{"activation": "quick_gelu", "rope_fraction": 1.0, "tie_embeddings": false, "init": "normal", "init_std_o": 0.00761, "init_std_up": 0.0373, "grad_clip": 1.0, "doc_mask": true, "steps": 8375}
Each number is 500 + 50 x the weight over its row's rms, rounded and kept within 0 to 999. Layers, rows and columns count from 0. Numbers have three digits each. The size before them is the row's rms in percent of the matrix's.

# down: layer 9 MLP down (transposed), 512x128, rms 0.072, rows 350-402, columns 0-127
# up: layer 9 MLP up, 512x128, rms 0.195, rows 351-402, columns 0-127
down350 093:476471476419453521535503502426555472515574593490534508530531565472522565593446418475560465518466484524548415439438501458436488435568486429414528602460592553404488462362497524440513499589485455528526539530537464486367477493445506546511553535510496470499444504403517489498508543400545483528483426487500494562368502498563503506557492535583480432553446552540528476559536531459461479513499
up351 095:496512554535450505548598558523493466455524497451568434490567532526493493430513439449462517437581463456549516505471435515484556451445480572395542443535467426424436437599528511529444474424520588425514548550502452501535534460415527557470437519518484497565520542501489582488540481479485453452405523567549395429585571407406532485512560468475463506482446512510571602457506487403446524499481
down351 094:505393482472594511439399550442537572476452449541442505497417574396524576462433530526482625544476501641473467481465468525550458445547520546443502564427499524573447522519470450525540500508545571524553479498543500538442461534497446522528504447477527480473495503452501399493473517537478548480560446448540538457540574594441434498594522463492546474546531436552404420497512498559409504563515
up352 101:462579541446532517495406582499502508548533551522374533426480483519475470523538518386541447547558541566464448517447539498518463534418450587475483519410409525568517496573544474516472475487465583480545567456593456557564444536456543486510556427442577557521517503387566464502517514434507437507505478467477466491482510485466477518465414483484443492454548528466436402618504380474473554550525
down352 101:422453405523487493565515492463571519553507492522451426508505387533470509486526555387514502472538543585486515453437587478402527560494559503575482482503441525400541544510449503536498483569556459564540491446381601572485502552556528524494507458444493539459512470498431458451512446420438510414614453480561567569577479560484488536422523584514477406528532525532458561494426489510548502513466
up353 099:544459509505517476411498514442489512451461526548465526535468466509520466456460434414586537544518540549591482502502616518544500575567511566563467467674498484493482524550505478424482593538480399428535494395525448438466485515598485511477577512554493477527462532581456439474498474523529506588548540523538525520481437439529472518485532450549563520416465533484521543461373557506538415483607
down353 092:545532457422489574559455497460510527489532508504499460461511486509483490514527516478492449495548454450419520452586395491542495494444455426457487498392457536555460443484534587562472471436451567544540499544478543535573439481495518538565422615553407506490503533447530526618517574572473565406481555460427458501547634442493540451461463480419466411433560490567546485437587475478459502460511
up354 098:481542439489536466515478422493446478485438489491457488546455525455511536551457512445641443475522494484547573475443553573505493492545508547567534562436531399505456564559474575585467490457558453507541440552559436395478433500553436527456535567487449526419395505478539529421611444597449476556532469490469512510557426546499505393552514455494613511492553452472463530542504532506404485454493
down354 101:487547570503506427473510513476437421618481488464511553491515485514475579459407599561417522478531478648502386423488488522431455512415561557483581563470465443470582506499566560394520529493478449512457473464496450469394580442504475521439505481475527465432538446516465515557544437550529549409432526522466485547504494461438476497501525527405564530503425457465516466447550539478534532549555
up355 105:510409581449495511521483455451574542596532528570500479571507572492485495504507444461570448514496560442447565573492450501523527455523600470417496548508491472458451542545532543462431469473456451442522483560395414403559523505580508423454488362429410485455539435457495571420413427511508510423495515439454484476506507495503482539538432513510419507448527543598494525532493430559498481423478
down355 096:531431483572523437503443442552466558474551538468464484475550501561544476498431484472497471475457419516525392463586514520518509556432496510525489458520462586576520481469443449512573543532546575546487485480612573556512459403399418475484489539550534546575509447543467546506569509501540427549435504502524533510518602595440493457526481483596641530551525497508499465433440532374494469494576
up356 107:496615509491509513470556468487514536497536431468441435553580488536499499437525505557408590466538429446551439479441403478527508429457503487505578460466564399490433528458526446522447479524500518558528445542505579574544482507551553561619525473528549576559532469551481535533602519423431515596465485582520536604495508441474484453506465462468439478486469513496453502419540444489488398461610
down356 097:489495561471565390574531547501417499517465475511565507481492555512565475512478450425509478460578530512470498550430520479547494494540521521548450453558430533497536438590480477467508473463493497439463596413409395479553477461511543420503510440536595419491419567520507518471443506496541523405495405472551426468641570600542432469502586536477558464571548457560506508529481442535548557485527
up357 093:574509508489483463566466538505476464453501496487464507465502689496457561525480511471490517454526483524448531369576579543563557505498468554492465486446489499469484567425437450586549562429510515490483468487494472428519507484580387581527557546609494385555497468517542555576521481444486508454419572476542537495553553482509438520499488557473611470470528445495488393540471421467566560500530
down357 093:436477373505535522431497549437510481528577512570484365571505515499485474560538423523553475454553514547442515443482503490522561440557515520623468561552494460567505588442544512452382502518505536432429431496516546521542539448502528546508572427502548430559533533485467356538517495478433479484515466550474477522475466465503551494456587547585554525444400543519470434468571499569533489522453
up358 102:532569549544518564512601542523476443522466500465472513473598479528527504585520510464450522497458498438552493537516509579468492502507425467468475547409463590591480469519452520437549451451497468496492477443527516534579411494501332540452550460429501512435506457488548575518522458438489453537502586449478414489478533437493522552544396451421552571481465513455546432575510405475530647506499
down358 098:468539438459499473505408553504507531441455437528485535456490560483541577425501442518471446489596512391469485502476460462487511435467560486493521526543483417474461490511501557552400550530465469547529575506465497493427581460502539514485442600580501455542522465517413540550391573555563475516508447504530490507497482585377501464452633484540520489524544487610460550476523615473517416512608
up359 094:511445582513547449575507453512466511512470447546372536446537574456454494535434460470525537486516638461567456483524508477530519449496480524489478631558506484494538479486485521525555485576555498465560529470464489460434509506540517524524482519596464416459485542481494513514504486499522546404522394458448542530512596558478497477611520433407370513496639439455552464446442487420424511463461
down359 090:549562466512522517531515495567382490552523544491419457542527420479495568593530539601531568654529457576520547454503509565418388426479528476497459516448493434539488529547471487420501483491582551558533476473579487479495504507587574447521612389460525491489549482437508521501460554503462556524453550499457497425484502480519491500504501510445546504480552503494504565389530541455508552562373
up360 115:574475591501517459403521565536528509487506460520473517557486490398473541502513580500539443503477554479513547390529526554482451504560527431617362418458426491502526441458529542491464486457466505523516471499482567445540496522554603534521588476486499564489529624452541490525655509572528566543490505459494551521459487451548523492514406519452520539456520410541474404529409460541502516542441
down360 106:496448506452488480410511428447445476418439447516456430519507483482467534532460500524519402450452470438468516462581547456542486492624596456466532415499577480479470444400555544450463493563526558500495466490535474505459484527517504558393550575490459536587455601457439586537459527430501519405401495504495542516535464458550470471572436502495575548535595531573595465497455518535535533425486
up361 108:545477515548517488495566395434480612529494507498607575562570488422523482493399496543615488471471534462488484521456479548514494555479491486511466553458514527510470435558457400452482545548531437466521557457452540566478506532581511525532465520516449518471481516501574587517506470531391417448521573546573442608486523476540500569455553481519473443490440392596512518540554508532560473582621
down361 105:528516535421519513502437420592475457575484545466441486517426526469500576530561506573486461482530486480409543474545513389476610458466473507497438468459453489429498556528495510533510551569420565534529503410442542550481496484507407546516534525558507443397440499457489455488504529488534437454428514643531579462534519470504422485464471598440611494503585477525487456420485439558475428447442
up362 100:594545554509482526484524529468479446499489540486489416396480423464486582485577579621508491516463530482532520524409523510523543503481478474504440537524548434550402549495471431548490435436508534465431507414501417522487405498498435539559512485481503636531367373475530612597484399522484509504485503530540479494523505497470429407529496485465490516462496506539546435438488575447442498462492
down362 101:503444564428486455536459445546427524500540468534490567527469381499453492422524541568498560477534529494413508481499473482526460484521504484526492503496475534529501401522614432481535509514452540441501477512594464489620583544509432490453419611430421586566443433474475499433492507473484514592529464420508472382455460520586513379577481532442454538485455509518500496450545561539526417445494
up363 105:494462553438590455538507516478488499408523480545478516421507512543529594554590454467488618408509484486477422463521499484601558511572488535492489509530517527528558539520444420458443509483390517484447501453490448485421444497432497450428503495481538555460531516609489445555477524476445477487459466425467561515567457477611446531586470402521423489597538536509438507543480552607597539539496
down363 109:489451540589509482536539466571534548621453524451569399542469489432472585426421557545494474423478465491562513521470423551433446501465410483509444432559514476430512554465424620516413492503544483486479518540490515502575537508409530516524500526514493499589348516488550490471475488538461494457597556562502503414478501487401527472516460439426470461417487414500534453484463468468536476550518
up364 103:457497468490495441451459433463528528479502546497564459415417541418541532428483403413499466451562578488529583546569531476477488491518429392405530557558491379359573449523573504474428412518555451516551452473534521471475492541532506489513545468508464519547618478527494545448491421443556497514444476473488466543496532478539550492515493518555585444540505549537529517516508557459527437581610
down364 095:486488544481508553510481427546509459606505456533519480423471444451417550542478580519410536415493535465438338480511492555519509557487488523487512492537533570457418500480504501434534533561603479446534481599525520577538499475452522460497469531522517484632444527546511579500515417486513484520538533507527453393488466456575509450592483442405493496559510510564512527533407466545566596589452
up365 097:461475459496445462489464490527423514495412379575490535452471586485501527567483608597507486517575484410464554502589479565510464627508568499533487527383495510538561515568529438552556537420520478466560435418464477516469453490436518558479465402501379475471407445458489527398473497584534575502508545471529465445539509436506479502507529410530542480498479504418464504449487452541489479490496
down365 097:548566585543463473516535584537533437504543450479515467500503472431488564433537498474495445462401574585553540509431425512560551449439580531460505495577564557463411508480376536529562490493524494520444499619603433509449517541540436507524500535493598502567533498584500438622502510515535526429542441540499503512463481480461523462527488489526442492581524434558524488521509490441446528382592
up366 099:434458468463528519467505517557533545470458400452431516484527416561434527536447513513425448529469514503526459488563485575529571527470467534561557537515458559411463379522399501582470449468475470532461367532536490467447477466533407568488432453505402464539561514552537412472544550460452475545485490558501582572519517498460535393519519497500465526468387529505412507583417550518477541441477
down366 110:464499399518562542595568541448485608500449512463542443491490497473467454547562465430484556422429547553507434543540541404462480516495515552444567554484518489540458494524516545492532540415494500427529365491389456480430538532472490525573381479398393432452480492519432498572466434538434521508508523497511530581503472496509540454434554456553494598517478485522482535571574533517525554564515
up367 091:499570484511532492540526363488573545463448461538580572545420416561494547464439516554564533440499427423504483521530560506499472486488424487543450446516413483480477444435493429503512466518504494545435394550440425543524495462550510455432451552545600509490433476583498540609466512494440522517607561473505479577581532512446554456483529556528545531471467406534582541551492548476536458487591
down367 098:425467493459533587549477528447607519585418453575463534429451500541367592466578521505536537503503570537524495493466467516507529382562430519525556598451521465494527469487549475431530463528473479485559510463505506534501428448457459516437537448400453542440504478570422541522480344483543465461503506523543489489475464559491474445528433406451462491545470612432472462501485540461443520550461
up368 098:551505492438507552437512554505518515516480449548461449464437492509631584498524542466478542519471560587541474586533513455471505451532555495514436579493491469567435460482515602445542528503474441515546618399448515546467506520537417512474527499434452528487407523511655529558551515495445501489442427460548498449581511447536534543500389467477583512550498544506411414558434473483515593471488
down368 098:471549482583539512481418430524454479471456502427565439564458494500461500471385494437500585510546455446497575481541558440491503542432507435435557497529516549518489472640488514507500518427496533496514565474411484389403473514539438487593430469598403494535558549535424579465431465487521574519460532547532479444450539444462471441533479537571489467484492491538446570468495542519464406590537
up369 101:591612530684548559579451509514579553495550549563510539566459549541463502559451465502550605457442475514478505526474598475447547548484436507492549454583509512512592426528501505505540450508530495550530473536522482588469563527532558521518441571472522529507504471510458605526545456560476512482494420492555463518462473554507490466597569547584457481539487515599446519548507507575443488440430
down369 093:517449407400526440446508588521475461477509428475486522404498496573553567449495568437565517389513476503508539484534468463427474467463518533464467604508527560599499588429518437511490574424463479492641505488461511436487471507433510559552589431495572531557557472561454391517530536456469513519468507465535519467541600435526495495504509490470536513461597560489609439549480470535521548507496
up370 098:519436504471521541472546448582542570548487513471403501491473563535495501500509504552519484569503470513442503517475478403549454487451517395470538486471539423469429525480416528480507397589494559564485453538485471566507459548510489498451529506528498507491451479512500537482407424458501560458405359493558481534460489431475472496512511574508478639450447661545500456480515577405407473403508
down370 096:427527442480456494448377582433501509514488529507554546455553556576567566530489553457527515493451527473595562404512418478555449440524459458491506561501445481434433473467518544543524533451421435485469436446514530447542540450546503512599535492563471428520594576527468423627466559487471434534515564482545570515511511561422547554512526516435517378514496463480526393482487448518460534528479
up371 101:497591470557502527381434491551426492454482446582493520535525543576509582533504560409438534447426516534477465501431512569423421496546515560549466498500433502428462384561526493465512532466455491479488450429527477571429445587504470494433514508504523476502520443468479438481617437524559439531541554626545448489488537509605479594546440495545511485535537509519419480491435524482571427450515
down371 106:532485573515544482424457480471554499491544529467481432567438511508484488494489506461443465417554419581467505521464558413470573517497530492513528541398517484550467519583512583485518510602530520482579481480453502514501605523556610469407575462560552500532483421450428504450513546522491465526560417555536473518427540393449476483429523512501381500514563524451450434486606405500516602453485
up372 112:476462454530467452535575491442454534512511555538505552417468616488513503471512484480446455457553536526596497461497595458549536519536580483523496453493579495566502488517444548486587479509516604505391505469473495552487513529601554504582477443509499451504459474512446479549478603505582461469460543528481483571480431450581559582559399572529380494400455476536603454484517601459454476521512
down372 112:532446483471479535546460463527546453515595417513510563542467570543492491532466483486479538464484510625497405504515466444487501551584504515543566508570607461528523506410445585526420460542468538469372508556437589525517509428410510478524548442487506417512510501527485495525524575542538521521482525575504505531584387510559521474440539507537629502520476493486512445470629503461625473505447
up373 099:549503515453463497476501422398540481553500514445515510424477501453538422479469590523461528574530442505570436562493537465499473505476517416409562484500479456497577497494532374598543421521589498470594465425486537520535491497561547443489504532530547467467469475549459503569565462641539494514427493451569565568563504527488573442504481563445487465372461462554514499536495537581503538459604
down373 103:578487514545517444528482533500573532447569452355550454496515511516480570579531469569495417452520487451478564568501516472439534448494548524455547484452511414453516507531480459469477475461538457543468485541474605396412518460536506518351485526400540466462399555456475485429458494518531507553512578490550463506466474453548532449505516477442485509537544545423538462392414496551395594455493
up374 087:518449527428498532533476511512554509481549569491568555517492538517530563491498438439530570488452539509513519515452474487445507498495428486551489531505313380516488512551514591415550600498469470484487617447567503549458511361490514568462451480479396406563558571490516502472512448448490422466475476502568467544495604509527586539584445447441462478538415461500491486485484493507504487460427
down374 083:463490467524496482533564496476591414509540436515481459528452454402469533507577474488376490446461498462498489596466500559501549527491564458482496416469577506455569521432449472523455436565462620506437480602574508553524426482488569372568470450484542499535437499557449513531434582516562459472437523508470475424367438479454519479557547490551559521370485528497544503511485520520484484537500
up375 094:507537450475534436460485535512435508495480521491440516530524551555546395455534501493454487448390465387489547463392514422512455441490533565498534546617638540517529435519475571533493530496485452484523560490549475482499463558494522483498436465468555477470482544461553465533536436467510478414556489590533473558543410614566511413428483544480571513449480496530477383508517588536502511629471
down375 090:514471592554523564492578504389523434529552549466441490505516409511419409507386499562581466448478511481462513560563453500613489449455518524473455535544503454524500561468511411503613463550574486502479488483463513467393533581551507557516587455398431440515530557522559479413458500475473480499484566447497520509484486394495625484455534479467459470486549581500557544499501516526512513517411
up376 102:565396582441546536528495514488607513540451407490510416474495467549603550472530462520496575438477482549450550586504454497447507560481515495473446497510491438607461485514583539464456607499507419490491484463577476450479458437466526506533503515562516536574513435552466491553396538500539529554494485540437449493479575585583435424536525468511517507416519465482368440540482527554483390553521
down376 109:563527455546413447477518448479462443584411505499550364480519539500506428573490501544493494484485488535573502565529535528434550517448456463584500539463511501458553492540526410418509336615509457420419541524463572575405443505492512526388472500479510570524515433514458483530519470542550511457454612436500541454469480531542476498477501501512544506510513494421551509509575589507579555532467
up377 091:461492607417489481458480481567460530492481514547561437436457517490503551573478414545452486504521542528465556526534532457470503424517534561511488453541556373455482486495503408494384493561423353476505493543431600512577494506500491467509517451528528486426392512406546505486464423491553479453502499451494482510575445503530495472489592465650537479412438546483587455480466524450539541510490
down377 093:479519500440534505521633479557530509532576478502475397552544399474513533511551515402516475386440434466492527536571538443453527526415423461492518597434505548482466464409515550517472517531466442538435443506558508483504466554525451486532381558542491580434514507550451583443459470466497478510531519519573455482414601540419508508412457523480517481558452467417464540481576528588507537550523
up378 095:447438480516456499548554472499554491565493477559581508410568555478507470442556473439521492534426470534438584455505564544572460474514483500563525482580447544575400421512494513506567488485501435508512602454435415556433475580617432510450508458418563519541472514480499521492444575535542483530584554447476536443460474563465544578527503509567473503542525573464538456632530405499489569544492
down378 099:536567473511489498489548503431490511484460525462503514578536413474540506505490509457518540494410520452514447616494587401556425435473443410560454494544479462429459571545499531465556482506486529613496516485518542538435451611544521501596426430582433493411408545456517536513519449491456555505456500505515560542483462504523484593455604541536484506521593578486506571435495512456544468380454
up379 112:583417487493556438494501537507527511477410447510588469449513429577497511451484449448516512513470415403478571462546500438403512505570555486483585511461421487488541505520584548500512556449474509480491501473427455533502477554546497591514513532527507497549444523497515512537524428525507482601452458546462575603552591536509535428480596560542537479450623528416508512515572606481447390530562
down379 107:436441521436518511484521542426563476505455501498533527428565544528557420591556453438470512427571501498565484489534506640443452558543582415574433490507484521494511432471539426526554530538525573440481582569485453489496409510528509478504520527487569531612500653540428477478504461499482460465527461469530425393410559520476505536427517414543433455520523481446548532472500515505450459491556
up380 093:478433455506562423505460494531508466449542489533483565455471584523430445501544504476460544485443483520556424508453547451532449466528540477476509559517470397513506387614479500486506507500410456501674480505432532499447404527473540552480477375473574468501501465439526485558425463386598525527474479539490465438505427473505531501503404461469496582488461581522530362476461519535498486487530
down380 088:502553581480537474540470444474482485521486469496545411586511487594413540475495570566555460500482506527376564463502530475448493520412413566581424541564567476517496507483500521526481514524467460487419462492478497463455559421562394497540484535516477379514438490504498566444491546436480512474584465556499565590621516515528595375510464482416502482485430436503443491533554476552449541490451
up381 101:525544541460497495520559466591562540458536546500517552453468416453550455589521523498532550621481481507511509556457514473490456573445411538537559518466608555515487478522477560631509512389478548453562462510518492442403466552541501476497530489460521613549445471514573571567556414457456501499491429435494459507467500501516525556449416543494480534480532570502516490485414403595562576463578
down381 098:519508497425486519455521415545597587453516500538519520557503375447547488558493470466454499520498478505462436469505564518475466520565487493531492549566464435447530513483453601512587457523495549440571531576521486551506505559455512506460444522418413543458501487490461638490476484442485485490531495534373508538461554583443452466580454491553507447455603593564541413501534476505467474568362
up382 107:494520425392480484397453488472501480494516501526558508512477439536497448494550501495510400483504447429588542519448393514448431481428498515550536423569481469570442539481509509511380599603562564563496572386532510486504459506565455427503523447456563387462418505498527514522542561528485399475527480548446550521559460459462457467521498376533447495480496471449520527500523577541466446523561
down382 101:579467597495509428543443458472467469405466494487507478447539514514415551459406492501442582499404499513538467553490515601478523512524603493481505427542522599455522521434476541536522551550474514518498423537481436494399386568430545515443456490480471426520460553433525477491501473425550420514558544397559503498602603547520420474492553461533520524486537523475513461450509491402472540471411
up383 103:523452530356425548555454482470512487420498440549474457466466526454541527444537482505532485435508485548571430524485435448560531538525533548442520565449521562458468433559567608488543526490550586557534531553547497511514566395468515493524496449518434490528483438604515447464459469513563600548463473466515478472532414577576542508557519514558403466468462508541469568487429556548482450358468
down383 111:457537472483541558562528525499512510367535553538445501556475497624397473487548493501522431447535583509501463504501559582495542446506518440450591492513461558508428512509537554452484515499559496535436513523437563462451471517567498518428393483557506497606593485534511536554504507457362566443549499499570509414388483427503576416533586430511505500481455484591471512511476549512506558533474
up384 099:499593524482467502572520433526517461474507502427579542491410533570508494516420598463525556495471455515501468429498445556470495484508556473412505476422486603487479420509502468602484415438548513571519537452484541557599524508531523564552465476474474482430513440554532509497533443434486511580485526448400528478500480519521577425539557528571464483610514444483445538585529500563421651443511
down384 103:436458537491501405474540580566415429495457485514499484560477523515537499523460521486455491467527555430395470476535566610543454471478531498475486514470525480532468461610549490558548513556531470465503527535521558474414530415368481499526578514465453496617568563425449555448404460536485485476476523511469549549465521464598423451494597529456536482434470479597495460553537509521538399594552
up385 092:471462452500521528450494452487592524452591469469524514458476469501419596453611530565487420517456565474510543543572416521496503438446492578521456471507586471519502469451494534511545524560547539475473529598506444501528429548550537587592592475489468520474473528405586486497544524523489485557504399467554458506421491492478593449491575547594487359469524519528443549406552548438457531500503
down385 090:445549536532450493483471467535405547491414543423559437462485519583568451521455455442557554486598499442535530556452538479413563599545512439544550519547575558558539510560517455474508551493497503494442470457480445497445532427497506508467496431470633476574478488535507418499398569518582487501459518545463469508542523568622484452517448487353532505435535494528530534516466480538464518599458
up386 098:505452536433515483471465442668509529487436476501448440522457497495557437507587436481481532566495490475518500373448563490502629516573474497543553542461491526439486461507524492412475439509502496542583528573582590532517545400498441450445537453437487468421577560506485474513396504463558375498526574531472443523536523507544549490517541450477528524466567571542503442536535575505525531551554
down386 093:496432540635503517605527473406474452506521440535475508477472489437473523438479488485532516520444511565452524568428488490454542455539447492507586548506529378491564431407521481506485494453485542457414457493436462467531489513545481534537458508503475496530535491499515577422566522564497565595562441576430398481468511528529576445498467581509421517504464398494520449442349443501457566487432
up387 097:524490540512479507527598457562509482508505499491464516516482475541538572524523387453556478471511443474469382475474414521558552524518485636527447481389503477495576480518440501512402527443465434421511479618562538455413451509505497497465583525477421542479652510491502443463479437446481548490569536583560441426535471435541601425455469510444464518463487501513539527485450549454440547526485
down387 102:554515493511440446473548450457446459536403503538477396477500599479536506423506423415525536562424521389522482560514492555499442507611494443568549414511434569566530523554529487470471472406470570553522524582503557561501490574573539520496500534549469592491473567477558468511453517544369589435539441516404474486463524499524585550476469564502486454536489468425541521528447516544512500548522
up388 093:551436443520531487436468460407434438465474544599409500527440475535587582519557529472459461414515479483502472520623514352527475588438476503571367472545560470484604425547512423495526510456481396431449536520440483510492495496553518541422525591494581501452493515469510568472453478455497527528580446480531547499530573585509581502520455513524484498474497473440521511503537558504502551502473
down388 097:464586496500548539499518561470547561502497507485534469539488491462442510556435491575422581500423512424472532399461487469467542472572429539598499521491447508572474496516400468520445417432546407497494475523556531390548550477518499486580484525537465379544488385529497409497534500517456602424573493580529543474497599459519495604512539481400455437490562533519452442484501505498482516529562
up389 105:489569457578460451519546468529460423474531584561555587481507523529545528480464560485575519508507480524454485468483607565480525432513521596452444535559435542416522495581488589419552513508516514420534511554510489480550525497496527537587557441496561403538459547558558509499543509437521479508604615499548488614452526495614502566539525640474451469510507459553557457501470500519499530482587
down389 106:485335484506493579429524532502556443502415532466457437463435536494467506483423532505603497579468574547541600449546520483531496546538448532539542403497463569533443474460480537546429516560516480444402491471528464479655480447487568481475459528411477443514465423471481402400509501621504496391491457554536481455491504520503497466493530423480447505482519494520467491457516478578474529479525
up390 106:609463533537494427556510496554464591440592554525513586487490508538411528436546572529512532494464509471514568499458496496510589407544470450499524474432492430502416501618496521409571468520525417403544474506473425509539427558496498527536456502548408456497513501509556577430601496598457412494471417474419487515494454418535505530468446508480555532454564489483509452592495455519494419504519
down390 098:432433469603456458457467454465530503438578495452500476495546471411443624434488450473449478462471433577527545435466599479424503541537489511520488475489531449520509529416470515493443535577598491511481553478435515504568488474522408518470400508470434523484504537488540395527462511575492465473595561521459478583631490570502512486478532527487394473579505500450528534566564594437441516540495
up391 097:418549523605428534553562499548481519477470444457496540499491536537445590471511445485523538517499481555564533530527563514542499392435547493507544508432433488532588413485435553438504469541530499534498480532544479469474589438488558599491636519480525540490589541578509517545540507441568578537445522470569514462522565522425445581471594509436500462533600549500571434509489463525506397469584
down391 102:468394463500570485482499520471537417541503524509463522527565470511497617509502499521503469531439476529547498451485545538488608504546416441579467514521481392538512549541500515486565529610465519525457552541510614482433487455508465430493579456465422467460438511547405618420430484583511522469488561571561591523395489482517476459523508499535441530525475527478460497436516545551483341525530
up392 095:502512509519439579473472465525588497369611451481523507473587542499455423473535457451521511508422530505529580444435559473476446573543482376539425581418424402514444485525458528519519518519462636555449489499459545548476515541476514537414555545498581516566534550543539453531530550467504494502507538448553457457489459411535541511425540519462493532486424465597508563561441466548437487507527
down392 093:516421512499588521425465508447429465436466536441543529467588544467424547493430466532510431502419592603447485472553473450529609466495460465499559415465426557496454553464527489620454492459525414425479458465491514453491513489508523541546435421501464394390397487429550489512505510563467493508514526577473463574443539593459499474558562509530477512505527505538401516495478548461579494469511
up393 098:482547489446552461466506514523449508456469506508482494497522572467551496510359458544530459493496501597422448613490537416447531566506571506572481482540511554521463488560558493515496573413528395466559523465521444539601424499498463465529524528475511546454538523539490486485495472418522486541533460558467555349543524502457537453580523506549392453559414518601540538518505474474367442451566
down393 107:564558434554502590548504543582450483530512391464448526473459492610419578520468500466419419547447526470461506514492529631530576434436466479469585459477453545467457560543583523485538498471567491493502479470490441453596398583549539483512421522579547446486521571453533528504487496586481491510440517467471528485499499562486499493492645511436479466467406432540487495484486438489536413487533
up394 101:423512591402527503484607522538591515552494449500395508447622563520447489541532433551498485455516481443445530553571515545480546428591492503611487444521550478426437525543546558491510512466490472478503550518525468421483591476510435483549466439432448510468448433537496537494438559497504448599560520481531533497508547504575511476639434555524536436532516450536523481531478470432610501478561
down394 095:453479433536509540533485542522367523490483518482462489585432450496509477500474494389490496546506544506526461459446496492562462473592419482489451485514421436513588457461515432485530500507522449470525402480492521622474421488437569561573513542452504413466394517419487536469555609548558481494474493481549451593562565466505456453553533564496468546440535477461619488378501462538442451473534
up395 093:557573482584561470542616533479469512501565538409508442472399454497565570527491533589555491526491423405451500478523561548560584521462548534468519453469390533485555472487463491519552395526457465492422520525501529571427401566536518562487589543469421472475507553514467526531451497500481441479537444545525408516472537523494542519531421491529515585504457507513409382491540486541590460547465
down395 100:486489513455396418457483484471509538522528445579500557490609490594470448518487634499486407486503439469521513519504485464466474325544501478412473577532432515489499520460465567516511505566534551562460504500541430552514575411536573502493465500549520443448501557527460421463587541540517486518445447526584563541531437464565485534577502518545408536486451531557518573545432513542445572522465
up396 105:520532467436518586568481508419510502555450456500534467531543536490533632519566561500454589556504549471484515474556436563465527461504472518407579517472420469493437498512539500495519539540500517532549593456578410517481490478442524562460428497483509515568598533457502481463509485558497449558619570541529497575480426510405533447448538634557463480447511522419478427541414513523408442533542
down396 106:483471465532536412627521553504509543466581661529459494580535417562551457599573535514513500440472424498554467544569517519440478447503540412527383505543510443541481555519445535539435531500415532482494458523566563507469529573502612502524573544414477506490536425563514500494504541469469524517420528444468478450355522538524485590484459511494469569511437517491522526480494531546516488446495
up397 100:453578529621531492558486499455483438524529510594537566566550522542467487481386498445545507482526564403534593433530617554518536479501510535562426511437436484463536509588466443521491562461470404511446503533554550450463491557612550538492500478448388503514608628507504585457576444521567504523533526479475481535470429541443529555540502503490494512444459523474481549507526430522433531487492
down397 093:439510489476562461526432553493497486522571489408494450430542419387404510481429516474432538476501486518520475471507495550403463556485474525441467503474461496465425571461494429518432511501471448543571409493510404508472469479466454472517515567510507461492411410477523500566525537481398479488495555470496469511616514484472381535469575537479538576439513542503524410589529555667477515506567
up398 116:518483628557531554524516502520518465402429481611549469483528510573521516486542464468533480512601409507483494520489532484492513538520489563531454434570366510497546502436548609590504481577494464533454450505433559472447489510522501501384474486576537516512480532626452515490502467557566490451510530591624540454499566491473506403496540488504546542441513390421531462459472512438435493502531
down398 122:506546464508424481472429397547496503481483509576529359461536552452511498514484500399456482533555460458442532483557434514540450471410491496584493454503548476482466446555537520509564484503476509498547521481503398458460402423474419475492518472530559429642384514488480471535437518478514512567430579553583569419556502492493468465436546478467506460462552423515470606451484488440527487556582
up399 093:470412462546499481553521536501505523533522427446506585508488635508573542454496473495457401582424492461555470453489517459520475561569494406473505452513619495478501529512521486489558483460545599444529516480489434458480471431452503516405488569448590506625443441490492579478491450570418430521442442468463476551522556508403585559572543467571545501493490495493419477504509480516496598578493
down399 098:518469490447595499500554555454508501509407522375520602555473500501521430639544477539516547518557514518467534590523492545464478483527501563487504503422558539526410546535489547506565514544508447499544440549481500503543645456514496556584525530548552540491477573471503497527555447545565550480648472535438469517467451578527435514519493405504408525462493522477568565446547427510539413462472
up400 092:540513492576532475458559451507555540495584469445419519491430476550456568426476521496393505511477537405540529476494538520593567643553471478433457530541516542462544519484519561466523494512479576572432400494523552405460612510487537563510439513467441498522574537555468539534506422467489534472517528463495480524511562606540527449571528550561479586511462434502379506493546608509522459551511
down400 099:521494472510444502505490544458454567670453442514505509413523561472543520581515457564603443524470492482448576542377550508493406400477535470590535589457432500513457466458413469570551558427497531514541541488486514483501468532426450453509519475600434552516404493478523392470518526511537512511533502407490551514454452409508536436533548465416465527502533489523528504507516556413492494438523
up401 090:476492534377559398582498489462346467455485472553490483485595466473560533490488551584443596504478380488534486480508473412490567471607501573528564492546518519492445489537517541569469468504444495508536498367584492560508460468487459499392455500509576438548506452523632536454489424471469515535522475523539502477491520506461475497498529440491531561463508538455545469604542469404515481493510
down401 095:548475530468443496512483562439432486525490461400552457488494563470398517370492555532467487522441609498468518508390427542553473508465482387409471583525520406520493438432475479443501570450494581478443424564471518457493538501463501489492498461551453454536447429492497496581555570574583503445440542401503510507401526521524492555550563485474477479544457492490480568509522504523506483357511
up402 096:334539531482440572562509412476388577513357448540536509572553554448577458579540509513471461523524527470414441442475498500508508505503581497445570549601508492502445556496462529498449462486497518492540546547533518504491388529495490485437519417531462391530481592409470456517505463533522417449598479499542502507476528498518480473468468528504560471463495537521580489547443550417504574478530
down402 098:552470532550521441490488507535495554420497494483567437567475529495465391466504409471464531485454534478501508563479576500554562514490454444449503597495503558542510538526527423573484559469502444538496458486552519498555529491480468475520490499532389422483555482477524517604520455529525480469543508504593438518637548495625370484547433575537564448596403556466544492454601556511556491453441